Weights of a small transformer language model: vocabulary 1024, 2.75M parameters.
Each number is 50 + 10 x the weight over its row's rms, rounded and kept within 0 to 99. Layers, rows and columns count from 0. The size before them is the row's rms in percent of the matrix's.

# layer 4 MLP down, 128x320, rms 0.174, rows 0-87, columns 240-319
105:39 52 59 51 40 67 54 44 59 43 58 26 44 66 47 49 59 52 47 63 61 43 67 57 76 51 63 42 56 44 36 69 51 51 28 42 66 48 48 56 42 55 50 58 65 27 62 53 52 39 53 40 52 53 40 55 32 44 45 42 57 55 60 45 57 55 35 55 43 57 62 65 67 65 40 44 53 56 41 66
094:43 61 40 63 60 39 31 52 38 53 62 56 43 49 48 48 52 39 56 50 61 55 33 56 48 44 58 54 32 62 46 36 38 48 63 63 53 50 40 50 43 40 46 51 57 66 45 67 55 57 41 53 41 47 45 48 49 49 52 56 57 55 40 54 57 53 54 72 48 55 70 55 59 45 46 41 54 46 58 69
110:45 43 54 47 37 39 37 51 44 53 56 27 49 44 51 32 52 51 74 53 52 54 54 55 66 46 44 56 46 29 36 63 43 53 48 59 36 61 46 29 58 57 47 47 63 55 46 48 56 63 57 37 37 45 58 33 54 44 47 66 45 37 44 28 48 79 39 60 48 53 44 40 65 70 62 46 52 51 64 53
094:46 45 39 41 37 52 47 70 58 63 52 44 48 55 48 53 50 48 48 42 38 43 62 42 54 47 53 45 51 42 25 41 52 65 54 51 41 46 60 51 53 37 67 65 47 65 39 61 50 52 62 34 49 53 70 68 66 51 52 51 36 52 47 35 47 53 56 55 57 62 49 45 54 56 42 37 32 49 39 56
107:49 59 43 44 37 56 46 59 60 54 55 59 52 53 54 52 52 38 66 66 42 59 40 65 50 43 52 34 52 45 30 39 43 69 42 58 44 52 44 57 38 50 54 47 46 50 37 63 56 43 50 44 45 43 59 66 57 54 48 54 62 62 60 33 49 53 44 61 28 68 52 48 60 32 66 64 62 52 27 55
102:48 47 41 54 59 41 50 44 49 42 42 60 38 50 41 50 53 56 66 39 44 49 56 33 61 47 60 39 38 60 40 51 52 58 45 60 46 60 45 51 52 70 25 57 45 56 47 68 54 36 54 38 49 47 75 47 59 53 59 54 54 57 57 43 52 59 39 60 54 63 54 41 47 56 68 32 53 46 40 48
111:51 65 52 44 53 56 53 51 24 35 36 61 42 44 61 45 64 37 38 59 59 45 49 43 36 43 44 46 42 48 68 40 38 56 60 31 65 63 36 67 43 54 48 47 48 45 50 45 52 45 37 58 44 59 47 41 43 52 41 48 53 58 53 63 52 47 56 47 43 45 57 67 51 53 65 50 43 40 52 50
108:46 71 34 37 39 45 39 61 50 57 48 51 54 53 41 61 34 41 64 64 65 47 61 47 36 50 54 38 40 52 49 55 39 66 60 58 56 51 34 52 45 59 63 40 54 55 42 59 40 45 65 49 50 76 40 50 49 49 48 58 65 64 64 47 73 54 43 60 44 49 49 38 52 44 39 46 45 59 29 42
126:50 51 52 48 48 59 65 46 56 47 53 39 72 66 60 59 49 67 49 50 46 41 38 55 60 50 61 53 72 58 80 64 55 43 44 51 33 33 63 57 55 44 71 55 32 49 48 53 38 62 69 53 48 39 48 44 53 54 59 53 48 47 72 53 47 40 55 33 54 59 51 44 36 56 52 44 56 55 54 56
098:42 40 48 57 53 37 49 56 44 43 44 51 64 37 57 42 39 59 48 44 55 19 62 39 68 49 46 63 55 38 68 43 44 42 38 59 43 50 47 51 37 48 65 50 54 40 49 46 40 60 53 45 33 47 65 32 44 52 54 45 45 38 40 53 48 52 45 39 56 74 48 53 42 53 49 55 58 66 58 39
105:76 55 58 49 37 57 56 45 50 52 48 58 44 64 47 30 53 48 65 52 40 44 41 70 50 39 40 46 58 48 43 37 55 47 57 51 57 49 64 46 61 50 52 53 53 47 56 55 80 57 52 35 50 38 56 57 27 44 34 55 50 65 54 32 47 53 48 53 56 59 46 67 39 57 62 47 51 44 49 42
105:57 67 46 53 38 29 33 55 56 57 63 45 40 41 52 56 57 30 56 48 38 55 63 54 57 41 48 46 32 47 39 49 63 58 54 64 54 47 35 52 40 64 54 43 60 31 56 55 62 47 49 45 40 50 44 46 70 61 51 49 54 46 48 48 50 47 50 56 54 53 57 45 49 48 47 59 47 20 45 45
094:43 38 61 53 49 44 72 56 46 59 41 57 44 56 38 51 55 46 59 30 42 45 45 27 75 48 48 35 25 72 54 41 43 61 61 49 49 75 51 79 53 45 40 44 60 51 64 45 59 37 52 48 50 41 50 74 49 38 39 22 35 46 51 62 60 40 37 68 57 49 47 38 51 63 40 38 53 50 51 45
108:28 54 42 49 43 62 45 53 58 55 50 46 40 52 62 56 28 51 45 36 66 59 65 43 41 45 77 45 52 52 46 59 62 48 36 55 51 63 32 56 61 43 57 53 39 45 32 54 73 47 59 60 61 52 41 51 35 56 38 51 61 42 70 35 42 45 45 48 55 46 32 58 66 69 50 37 56 44 40 46
094:70 58 42 49 61 30 31 53 59 59 28 63 31 62 63 37 34 43 36 52 37 55 56 29 45 39 60 29 47 73 39 52 44 55 44 70 33 52 58 56 47 49 40 53 57 52 41 50 47 51 38 55 42 50 43 59 47 75 44 45 47 49 44 54 48 46 56 52 46 63 42 44 54 54 46 51 71 74 46 59
102:67 57 43 49 44 42 56 51 43 41 48 35 56 50 53 58 29 47 49 50 62 57 56 42 51 57 33 45 36 41 52 67 65 62 69 39 45 50 65 66 63 56 39 53 52 55 47 34 42 51 47 49 55 57 47 57 48 47 59 58 37 54 31 45 39 49 47 51 41 44 41 30 54 51 56 51 48 67 59 64
099:46 40 52 56 46 36 58 47 52 36 35 74 51 57 33 58 50 33 57 36 63 60 53 47 54 48 53 57 44 35 55 56 55 37 46 42 65 66 36 55 53 47 32 47 46 41 58 33 54 62 52 48 56 48 60 50 52 61 39 48 45 53 38 52 54 56 59 56 59 50 53 34 38 56 64 34 57 50 50 47
093:58 45 53 58 43 52 58 49 54 55 55 55 55 47 52 46 53 45 52 38 62 45 61 45 55 40 70 42 54 58 56 54 47 24 67 34 60 54 38 58 46 61 29 53 58 52 54 48 36 52 45 47 39 50 52 49 48 60 59 45 28 66 57 59 48 48 52 47 71 56 52 50 61 61 47 53 36 53 52 45
099:55 53 58 57 50 56 53 43 43 63 42 61 51 40 44 56 49 59 46 43 51 45 51 68 43 43 48 61 51 68 50 34 44 58 62 42 43 51 52 72 64 44 60 60 51 41 49 63 56 57 44 56 52 47 44 48 59 49 47 39 35 68 58 52 51 44 50 44 63 63 63 56 40 37 50 51 39 54 42 40
097:31 45 64 52 79 55 41 37 59 28 48 57 50 40 46 66 37 46 52 60 53 39 67 62 51 46 58 52 50 53 46 51 32 36 39 64 42 50 33 45 54 41 55 60 42 44 48 53 28 60 57 61 62 38 54 53 38 71 42 53 56 41 41 54 50 49 41 59 29 56 58 40 63 39 42 45 54 81 47 42
096:44 37 56 61 60 42 38 51 50 47 43 48 30 52 48 38 40 62 33 40 34 50 26 57 57 56 54 39 58 61 50 38 54 45 64 73 30 56 47 29 37 61 47 47 43 56 45 57 57 43 40 51 53 59 38 43 44 52 36 57 53 59 30 50 37 57 35 55 45 50 43 59 47 50 66 57 51 53 47 50
094:54 61 47 64 48 42 61 51 38 42 50 48 43 29 41 47 49 67 49 49 58 41 38 51 51 64 49 64 63 48 40 58 53 29 46 31 49 52 50 50 36 33 34 41 57 44 43 52 70 55 66 48 51 49 49 58 64 46 42 75 62 34 42 48 52 52 41 45 51 44 71 47 50 37 29 51 58 59 67 40
094:53 43 51 32 55 69 56 43 71 47 49 58 57 58 48 57 39 50 54 42 69 31 51 48 44 45 39 44 51 39 60 43 35 44 41 52 54 49 53 45 53 62 49 55 45 84 49 52 50 63 51 54 43 53 57 34 70 56 53 57 43 61 56 58 53 41 51 36 38 73 44 40 54 64 42 44 44 48 59 76
098:43 57 37 54 64 64 45 39 56 57 42 47 45 42 39 56 36 55 58 47 56 53 61 41 52 53 52 44 48 55 56 38 29 53 60 62 44 62 43 31 46 41 40 57 38 52 62 42 58 49 34 42 66 50 53 60 55 52 47 49 45 54 50 57 39 60 46 57 54 53 42 61 61 41 64 39 51 26 52 61
094:68 52 66 67 52 38 44 61 55 63 41 67 42 50 67 41 52 57 42 45 45 26 57 52 58 47 52 45 33 46 43 47 47 59 36 58 53 71 48 55 37 56 50 63 41 52 42 58 55 42 44 69 54 41 41 59 69 37 42 44 55 32 37 65 58 56 43 55 51 49 60 68 62 56 51 49 51 56 66 48
098:48 46 38 50 59 49 41 72 54 53 27 60 38 50 38 44 61 49 28 57 59 76 55 34 70 74 61 35 34 51 46 54 52 34 55 42 56 50 54 50 32 58 27 64 73 46 47 45 39 48 51 35 47 44 47 41 44 43 54 49 48 64 33 59 59 46 37 72 67 55 60 47 42 44 63 50 49 48 57 38
105:59 60 29 52 47 64 40 33 40 42 41 53 61 70 53 44 52 55 62 50 58 67 58 62 51 56 52 44 42 43 60 46 48 48 64 47 46 64 51 62 36 50 40 32 49 55 40 39 31 52 41 39 43 61 60 23 56 60 35 39 47 49 43 60 58 68 44 60 58 53 56 58 58 61 72 43 23 43 40 56
099:49 45 39 51 48 55 51 61 39 49 58 50 54 36 62 49 59 42 50 27 64 33 54 52 52 49 35 55 63 38 37 68 41 62 44 46 59 52 42 39 65 70 66 36 54 55 49 46 52 57 51 40 32 65 60 44 67 49 42 62 69 62 49 32 62 60 51 31 63 55 45 58 39 53 49 47 50 66 32 52
096:68 45 59 36 54 64 62 65 57 35 65 57 47 63 53 53 56 66 42 61 48 42 21 50 36 42 48 66 49 56 64 42 43 45 62 48 55 48 61 56 52 38 56 65 54 48 60 55 61 56 48 47 50 34 58 46 50 33 60 40 36 55 50 47 43 31 62 61 47 48 34 47 33 56 45 54 28 35 46 63
091:52 44 61 40 45 26 46 32 49 50 42 43 44 44 58 53 48 54 48 49 62 60 46 37 72 61 35 29 60 72 64 42 72 47 52 43 52 65 65 68 32 51 51 48 56 30 58 49 54 34 55 45 51 49 38 37 54 52 41 47 69 48 72 44 58 56 57 51 53 47 37 33 48 69 54 47 70 44 52 54
096:52 50 49 56 35 56 43 62 42 60 74 71 60 47 49 62 56 50 59 60 44 45 54 57 47 48 55 64 50 53 43 66 67 45 31 34 46 58 59 50 35 55 35 38 38 37 46 56 62 52 46 42 41 63 41 64 53 60 50 62 58 42 53 58 38 33 48 63 55 46 41 40 61 37 51 37 70 46 46 61
099:40 57 58 58 70 52 32 38 37 53 50 34 47 23 41 53 43 64 53 32 45 59 53 43 59 59 47 58 44 63 55 43 59 42 46 44 47 52 49 55 48 47 44 37 34 51 58 48 57 63 44 40 50 46 47 59 49 49 30 53 52 31 46 59 58 65 47 65 65 37 40 70 53 59 34 41 34 64 61 45
111:36 59 54 60 55 71 55 38 45 55 30 51 37 39 43 45 47 61 45 42 44 62 42 53 53 44 62 65 47 62 42 64 58 47 41 45 59 65 85 43 42 51 47 51 53 51 44 55 71 47 39 55 52 63 55 48 54 50 42 38 53 47 67 60 56 40 42 50 47 42 54 47 49 37 42 63 48 47 41 52
102:60 41 54 43 58 48 27 56 67 56 55 48 40 39 53 65 55 49 48 59 58 69 44 35 60 61 41 56 62 47 57 75 37 44 48 43 52 38 46 51 47 46 48 46 40 47 49 45 52 32 50 59 38 68 55 56 66 38 44 43 45 70 53 57 41 52 41 47 42 42 26 57 57 52 55 45 45 57 55 45
101:46 41 48 49 49 58 41 42 69 44 72 47 51 43 52 53 49 48 48 54 50 57 31 52 41 58 40 58 50 52 45 45 56 66 47 46 52 70 44 37 64 66 41 41 72 60 52 56 31 39 49 32 61 56 57 30 38 39 57 40 49 58 31 38 54 59 52 60 55 37 50 51 37 30 71 48 35 49 33 44
095:52 37 46 50 70 53 51 56 49 52 44 42 54 48 47 41 57 34 34 71 55 45 62 55 61 40 57 52 63 45 48 65 41 43 42 60 44 49 38 54 61 78 43 40 62 48 65 50 46 43 51 48 28 54 40 42 43 60 78 37 55 56 36 47 39 67 63 38 48 44 54 42 54 53 59 47 49 62 60 64
088:29 52 47 43 65 54 45 55 67 53 54 44 56 51 53 40 49 49 46 51 47 52 20 52 46 41 52 58 46 41 66 48 63 58 71 59 62 46 69 44 63 60 58 38 38 42 45 58 49 33 66 49 54 55 38 58 64 58 61 52 44 62 62 60 39 51 60 55 45 39 38 63 58 51 50 42 53 55 51 56
108:40 68 52 51 50 49 66 54 48 51 67 47 48 58 40 65 47 64 40 49 60 51 46 37 67 55 45 42 43 29 44 47 55 45 61 32 45 51 46 64 55 44 51 46 49 42 64 51 52 34 32 50 54 39 39 75 66 51 40 60 37 60 61 58 58 47 42 60 58 51 49 37 52 54 61 22 57 51 56 84
091:68 53 66 51 45 45 36 61 39 39 65 34 49 60 47 60 53 46 71 50 45 33 51 52 49 51 52 45 58 60 59 55 28 56 54 54 60 51 55 24 45 53 36 53 60 50 50 62 45 41 49 51 53 44 67 48 63 45 52 48 71 51 52 63 53 61 53 57 57 44 50 53 49 54 59 51 58 50 64 57
099:49 49 61 37 43 57 25 34 56 56 47 46 40 36 55 63 46 49 63 34 44 64 46 49 45 45 56 60 56 48 51 52 41 47 53 39 52 48 43 47 47 64 55 42 56 52 38 54 49 50 44 40 47 63 70 37 67 58 41 59 54 64 49 50 60 62 40 41 43 38 41 53 50 55 49 38 46 31 48 61
093:59 61 46 64 73 44 64 60 61 41 54 42 56 65 37 32 38 51 35 60 51 42 42 43 48 62 72 44 58 57 42 39 44 49 47 57 31 58 56 42 53 63 43 42 65 55 46 40 62 50 63 63 45 45 55 42 58 56 52 52 47 31 39 42 52 42 62 59 29 40 44 45 54 49 28 47 48 57 56 73
096:41 58 64 50 48 39 49 44 57 51 50 43 53 60 41 59 35 35 67 50 54 60 52 38 56 47 55 49 54 50 53 58 40 42 57 60 49 51 62 31 69 37 58 44 59 56 35 32 33 47 57 32 47 43 49 51 48 66 47 46 67 54 47 42 60 65 57 50 42 30 45 52 44 44 49 60 55 60 32 51
089:59 54 54 50 44 51 42 48 59 35 44 61 59 65 54 44 54 42 52 57 41 51 43 41 49 61 56 46 43 42 52 49 55 53 60 54 41 42 61 51 59 68 52 52 38 49 46 59 49 41 45 48 56 46 44 47 46 73 47 47 48 49 51 50 55 43 27 39 43 49 52 48 55 28 60 47 51 49 48 51
096:55 51 58 61 51 48 68 32 57 19 32 45 40 56 50 39 50 45 61 45 55 37 48 39 50 46 55 53 62 49 52 47 39 63 54 63 43 44 44 55 19 54 46 54 67 58 46 57 52 32 48 47 35 48 38 25 44 50 38 41 62 65 42 56 57 57 62 58 59 63 44 65 46 68 45 63 49 49 41 44
095:38 37 55 45 51 62 71 46 62 33 44 52 47 28 74 37 43 50 47 52 40 39 47 36 48 60 60 53 60 61 68 43 48 41 70 45 63 56 51 60 44 60 61 37 78 49 51 36 69 51 56 46 48 52 47 49 51 79 31 39 51 44 59 46 52 44 64 55 62 40 42 46 41 40 57 42 54 48 61 75
099:24 33 52 35 50 61 57 47 44 52 41 41 68 48 55 49 42 45 53 65 53 56 66 60 61 35 61 73 60 40 66 66 43 43 29 35 37 37 47 57 41 65 58 51 43 47 52 57 54 56 54 49 41 58 44 38 50 62 61 37 46 62 65 66 41 24 56 32 55 51 26 53 48 48 55 42 40 61 47 47
088:62 49 47 43 56 38 50 37 48 60 36 48 56 47 54 50 74 30 52 61 26 44 39 55 43 64 49 53 49 54 58 51 21 68 48 51 53 54 52 34 36 54 57 37 56 61 56 53 27 47 42 40 59 64 44 54 52 66 55 53 34 57 33 56 52 35 47 40 37 59 53 54 49 61 57 44 44 29 45 37
092:54 65 47 60 48 39 55 60 29 67 43 58 55 67 51 44 58 56 62 39 58 64 64 48 30 33 42 31 51 56 67 40 56 47 65 57 41 48 41 63 41 53 63 43 57 52 51 35 45 58 56 45 49 48 45 68 51 54 43 48 50 58 56 37 50 64 41 59 55 50 51 44 50 59 51 37 39 47 63 47
103:59 49 50 45 37 58 53 41 58 49 53 48 47 61 36 46 41 41 54 35 49 65 50 43 61 37 51 40 51 50 46 56 58 58 61 47 41 43 58 42 51 44 34 54 56 56 47 54 42 31 67 52 60 72 61 54 53 46 25 35 42 45 66 60 53 34 44 56 49 43 48 40 60 51 34 32 59 41 53 49
106:67 46 60 52 54 69 48 46 50 45 63 45 46 50 57 43 47 52 55 44 42 54 65 56 46 40 44 42 42 58 53 46 55 55 61 42 69 45 52 58 55 45 50 60 45 38 35 58 55 57 37 37 53 61 42 63 50 42 59 42 47 63 44 50 67 70 58 67 46 56 62 35 47 34 67 47 41 49 52 52
101:70 54 43 47 67 25 39 41 64 55 50 61 40 30 49 45 60 48 47 50 57 53 42 60 82 56 77 36 40 58 43 55 26 47 63 44 53 49 55 43 57 58 54 42 46 37 50 50 56 65 50 37 60 49 34 31 47 42 61 32 40 57 65 47 60 48 46 54 59 52 57 24 54 41 41 50 46 29 46 41
108:63 52 49 53 60 50 52 48 46 68 58 39 43 49 62 55 47 43 43 56 54 51 37 51 41 56 44 59 32 43 58 49 40 53 49 51 54 48 50 47 41 34 47 58 48 68 56 54 35 58 60 54 61 45 31 27 51 38 39 54 64 23 38 49 64 44 62 33 39 59 43 48 42 36 41 59 46 53 69 36
100:34 52 61 53 41 41 58 23 49 60 53 40 64 54 78 44 44 58 51 42 41 46 67 48 54 51 69 61 43 49 46 53 48 57 42 67 46 44 50 61 40 58 63 53 58 46 55 44 50 50 61 44 41 31 44 53 56 60 41 50 49 46 44 57 44 52 50 46 45 65 60 53 53 69 54 66 58 67 34 59
098:57 61 40 47 38 72 53 40 49 57 71 33 50 39 54 37 42 36 56 52 44 55 48 56 52 37 55 44 51 59 53 19 60 61 47 51 37 64 62 50 43 48 36 59 58 65 35 64 62 57 41 49 73 42 44 41 54 47 44 46 60 48 63 57 33 48 42 64 28 38 41 53 43 51 36 49 58 58 66 50
098:52 41 58 38 56 69 47 39 49 46 68 65 46 63 48 36 44 32 43 37 55 39 45 35 47 53 57 52 51 22 58 48 40 40 46 82 57 38 40 49 50 45 52 71 33 45 59 44 59 57 62 48 59 52 61 46 30 48 55 34 44 60 59 40 43 58 53 47 43 77 62 38 52 59 49 54 57 42 54 40
104:48 42 55 53 50 34 53 65 53 78 46 41 39 52 44 52 60 47 57 71 53 64 31 57 48 55 48 53 44 59 48 47 56 37 49 51 37 41 45 38 48 36 61 63 49 56 37 37 61 56 59 45 47 54 50 50 48 46 49 44 49 34 51 53 62 40 60 60 63 35 44 52 37 56 46 49 60 44 59 66
092:51 43 55 49 59 55 54 57 50 47 41 49 52 58 52 49 43 48 37 57 47 39 49 61 57 49 64 51 55 26 54 37 57 30 44 42 38 50 43 55 46 53 53 49 53 52 54 49 41 56 40 51 71 48 45 44 69 35 45 40 17 42 54 44 51 38 32 36 51 59 49 48 35 53 32 32 60 30 50 61
096:42 62 42 32 49 60 51 59 55 49 46 47 58 52 58 47 49 58 46 47 67 51 56 57 55 65 49 42 46 40 48 51 32 55 55 33 62 57 47 36 49 50 49 53 40 49 64 65 49 46 58 51 68 65 54 50 51 50 51 42 30 56 60 66 45 74 39 50 44 51 32 66 64 54 44 47 54 42 51 53
099:56 34 60 47 65 52 36 45 34 39 62 60 41 52 48 50 64 45 54 73 32 45 59 54 49 43 65 46 46 40 43 40 60 82 66 49 61 52 41 55 47 43 45 58 53 52 38 36 62 51 69 40 52 46 33 46 47 27 65 45 50 39 64 48 64 47 58 43 52 40 54 39 26 49 46 56 40 44 36 50
101:45 34 44 48 57 49 46 54 60 46 49 48 60 46 44 59 47 44 54 47 41 57 39 56 40 62 43 68 50 56 74 51 54 46 52 51 47 29 56 40 35 48 62 26 47 50 59 59 44 53 52 45 54 42 61 48 37 39 63 42 40 52 56 71 32 58 74 44 54 62 55 55 43 44 47 37 53 40 59 51
105:46 47 48 39 55 42 48 48 41 30 35 59 41 53 47 57 46 49 42 64 36 32 66 52 60 53 58 64 39 32 46 54 59 44 35 43 55 60 47 50 62 51 52 49 36 39 34 56 62 42 55 48 60 61 36 63 53 40 54 66 23 35 61 59 38 58 44 59 45 48 55 38 60 48 44 38 64 68 55 53
095:50 41 54 38 36 51 51 47 69 45 68 71 47 47 47 55 59 49 51 74 60 59 38 63 63 36 28 54 45 63 48 52 41 61 45 47 42 68 55 47 35 59 54 54 29 28 52 40 52 40 55 42 49 61 43 55 74 70 66 54 65 77 54 57 53 44 18 47 58 53 49 50 53 60 29 55 54 60 50 57
104:69 48 44 39 70 43 49 41 51 58 37 69 38 53 27 56 48 55 55 66 58 51 42 51 55 64 49 35 42 42 48 36 58 47 69 45 41 39 62 37 55 49 48 68 65 27 55 55 60 39 43 45 55 61 53 48 68 65 47 44 61 63 41 43 49 32 40 51 60 48 63 44 41 54 31 55 44 49 32 45
097:69 40 64 60 42 67 65 46 55 57 55 28 54 71 50 74 54 57 49 55 39 55 45 64 40 68 33 73 64 46 38 56 55 44 43 32 35 48 61 33 43 59 43 34 56 50 54 35 55 52 59 45 49 57 41 46 41 50 53 62 38 60 54 55 54 49 52 48 57 49 46 35 53 47 45 29 57 48 57 47
102:46 43 47 54 39 45 43 35 67 60 46 43 57 26 54 45 42 62 38 52 55 46 40 63 47 64 58 30 43 47 57 36 54 39 48 36 56 59 29 55 35 49 46 51 49 72 36 57 47 62 35 54 60 61 45 45 48 54 51 46 53 52 52 56 58 64 56 65 60 52 42 58 38 42 37 55 45 36 48 52
095:65 47 44 44 40 48 45 40 53 45 51 56 64 64 53 53 49 53 46 45 42 57 42 69 49 50 64 50 63 56 50 66 55 49 59 46 64 59 67 54 44 60 56 49 44 75 52 50 44 58 51 58 59 47 41 43 45 41 65 28 68 58 45 50 38 58 59 45 43 46 54 60 45 50 42 37 16 39 47 53
108:57 32 51 47 52 44 55 51 40 52 48 49 55 39 48 49 65 59 59 42 45 49 57 35 45 43 43 52 54 47 42 54 56 61 57 50 43 53 40 52 63 30 51 40 45 51 38 53 71 54 55 47 56 52 53 40 62 60 45 47 51 41 53 58 49 46 47 43 35 44 46 40 49 41 68 56 28 40 45 45
102:52 52 59 46 51 54 43 66 55 53 58 51 38 65 40 56 58 36 45 62 45 66 60 46 52 54 48 39 55 57 52 51 36 42 49 59 60 61 60 46 56 34 27 66 47 66 55 42 55 39 49 47 68 47 38 44 49 63 47 46 44 55 73 59 44 54 52 71 69 42 35 45 48 47 51 41 56 53 59 54
095:49 54 49 56 41 59 49 58 38 62 37 38 50 75 69 52 58 44 54 54 46 50 59 38 40 43 65 33 44 45 57 53 52 63 46 61 68 46 53 60 50 47 38 45 47 57 56 38 41 53 44 48 62 52 61 56 43 53 41 52 56 60 61 48 63 70 46 46 41 51 41 49 48 50 45 50 43 35 62 60
107:65 47 47 34 43 38 56 59 70 44 38 59 55 26 49 58 62 63 51 44 36 51 53 45 48 63 44 59 57 49 57 60 42 51 43 32 35 35 53 55 36 60 54 37 57 32 42 33 39 51 47 34 56 33 62 43 50 65 65 65 34 62 49 50 36 46 58 49 59 30 53 47 52 54 50 35 45 62 38 42
103:47 47 60 60 42 27 47 71 42 56 50 51 42 32 49 33 29 58 38 60 52 53 47 55 62 36 55 51 44 56 43 53 54 60 54 44 40 41 43 45 59 55 38 29 36 45 48 60 53 44 42 54 42 51 41 42 73 34 55 64 36 64 49 37 61 54 36 66 42 42 53 47 55 52 28 62 54 67 38 45
103:43 66 22 40 52 56 28 53 41 43 61 56 39 44 39 47 63 35 45 37 61 53 29 34 40 44 54 40 50 24 45 57 44 51 59 57 51 40 47 54 34 53 46 54 52 67 58 69 50 71 47 44 76 44 49 39 59 59 51 46 55 53 53 64 63 71 46 61 42 51 28 58 43 44 40 50 47 45 54 61
099:52 40 40 63 57 53 38 46 37 58 43 57 50 52 61 47 73 40 54 38 47 46 59 43 45 61 57 36 66 57 48 40 50 53 37 46 44 53 50 51 54 45 64 51 38 42 45 76 45 45 51 35 46 50 57 52 59 38 46 57 44 56 71 66 47 53 54 41 57 65 46 44 45 63 57 25 55 54 56 53
099:55 43 45 50 51 40 47 37 40 58 58 36 49 43 47 37 57 36 48 36 60 68 46 62 71 58 50 49 44 37 62 33 55 55 49 53 48 64 54 30 53 50 51 42 45 45 63 38 53 52 42 53 52 53 43 39 56 52 49 57 41 51 46 49 60 54 59 56 49 60 74 54 55 45 48 57 49 44 56 38
100:52 47 58 62 54 63 62 42 67 44 45 43 55 49 41 46 61 42 48 62 52 65 22 38 55 53 40 46 42 48 47 35 48 50 39 44 58 49 39 53 63 50 54 50 40 64 50 50 61 50 42 52 56 42 28 60 44 38 34 60 48 29 59 49 44 37 56 49 37 28 43 62 59 49 29 42 63 31 60 59
093:65 47 53 47 60 65 51 55 58 41 54 59 62 59 42 48 44 56 55 58 67 71 72 38 60 35 45 38 37 42 50 53 46 58 40 51 45 42 48 56 59 32 52 50 46 48 46 55 57 37 58 57 68 63 41 64 59 57 60 45 69 55 50 60 58 61 34 54 48 48 54 38 62 54 37 59 32 41 35 28
099:46 59 61 37 58 56 43 45 54 53 62 40 27 41 42 29 47 57 66 45 46 44 47 48 38 25 46 34 45 64 51 44 58 44 48 53 51 48 50 70 64 44 48 40 41 45 46 64 64 20 55 45 46 57 45 41 55 42 45 54 48 47 63 63 46 36 56 45 51 62 28 62 59 62 43 69 56 56 44 47
101:57 54 45 47 52 47 34 62 57 68 50 52 60 42 76 66 56 54 45 58 54 36 50 59 46 41 55 63 54 51 45 57 41 32 70 50 55 43 50 49 69 47 64 47 54 54 49 54 43 46 50 37 23 50 46 53 46 61 39 54 30 41 50 44 55 50 57 38 63 68 45 37 55 63 50 77 58 62 36 55
111:47 32 48 44 58 52 62 61 63 25 42 43 62 61 51 53 42 60 55 38 58 45 45 50 65 47 37 45 61 40 53 53 48 60 48 54 42 45 69 45 36 51 51 50 55 63 58 46 32 52 59 58 39 53 45 42 48 53 54 54 56 51 41 46 42 53 70 47 24 45 57 42 55 57 36 41 54 71 49 62
097:52 58 46 73 49 54 41 45 44 73 53 50 24 53 43 46 55 54 55 40 37 38 56 37 42 50 67 63 47 51 48 40 42 38 50 54 55 49 29 46 27 42 45 51 64 46 58 53 47 50 38 53 47 45 52 59 61 41 48 34 50 39 53 53 47 45 49 44 64 59 69 65 43 51 55 29 57 58 40 44
094:39 34 47 48 65 66 61 41 56 36 50 68 44 57 49 44 54 50 45 79 43 52 55 57 42 46 45 61 56 36 45 45 48 68 51 68 37 49 46 46 52 46 49 66 52 61 52 55 56 44 43 57 45 62 27 34 42 35 48 54 20 53 35 53 58 51 53 49 43 40 55 47 57 55 45 52 46 37 44 42
095:32 47 74 58 59 53 52 30 56 55 47 24 49 57 69 41 46 63 63 56 50 67 48 34 60 51 54 53 52 55 56 51 52 49 61 39 49 47 58 59 29 53 62 58 58 56 44 47 62 37 49 66 41 57 59 61 44 35 42 72 44 36 57 55 61 49 60 42 35 52 50 54 48 33 34 34 42 45 53 56
101:34 52 53 55 52 48 61 30 54 44 47 44 63 60 31 41 59 55 51 33 43 54 48 45 79 65 49 45 57 46 58 39 44 52 65 61 59 52 44 57 46 48 53 36 41 49 70 60 47 56 51 36 47 36 60 64 63 50 40 51 64 69 58 52 65 46 51 59 65 67 38 56 54 49 55 44 38 41 47 56
107:34 46 47 45 46 42 44 47 40 62 70 46 45 64 41 53 51 39 43 48 67 45 46 50 51 44 60 50 51 49 53 45 44 53 50 62 54 55 42 53 46 58 52 54 55 46 42 53 46 58 62 67 68 64 58 55 51 62 63 51 45 59 63 37 54 54 47 51 39 57 43 62 65 49 57 42 47 43 43 41
093:44 34 49 45 52 61 56 58 45 48 43 29 52 61 52 63 57 53 54 55 45 44 41 39 40 48 65 57 57 42 36 60 34 56 38 55 53 31 53 60 62 55 65 48 29 50 37 60 48 39 60 59 45 33 60 50 36 44 39 66 59 39 56 54 38 47 73 40 46 59 44 34 57 42 46 57 55 64 46 40
091:40 48 37 44 55 53 44 69 41 54 45 44 52 48 54 61 68 54 48 59 72 76 64 40 54 41 41 72 49 46 35 57 40 34 43 56 55 47 42 50 47 72 50 36 50 49 63 63 56 57 55 45 49 61 59 59 43 63 59 47 38 38 52 56 54 50 26 49 67 46 40 51 61 37 45 47 61 48 59 58
096:57 45 38 51 65 40 46 33 50 52 44 76 33 47 44 63 52 30 54 63 49 55 53 43 46 58 39 36 54 55 37 63 47 56 44 34 47 56 51 37 61 28 42 66 32 43 49 53 48 62 49 64 51 46 64 65 61 48 54 34 45 47 50 65 54 54 44 61 37 54 66 62 53 73 50 44 51 64 63 61
094:58 54 45 58 49 50 53 68 34 49 46 47 55 55 24 52 58 54 47 46 68 59 56 41 40 47 41 67 62 72 51 66 60 54 54 54 52 52 53 62 46 39 49 46 50 52 38 55 46 38 57 47 45 44 49 58 44 65 51 42 46 58 38 58 55 50 54 51 35 52 63 53 50 49 65 71 61 37 42 62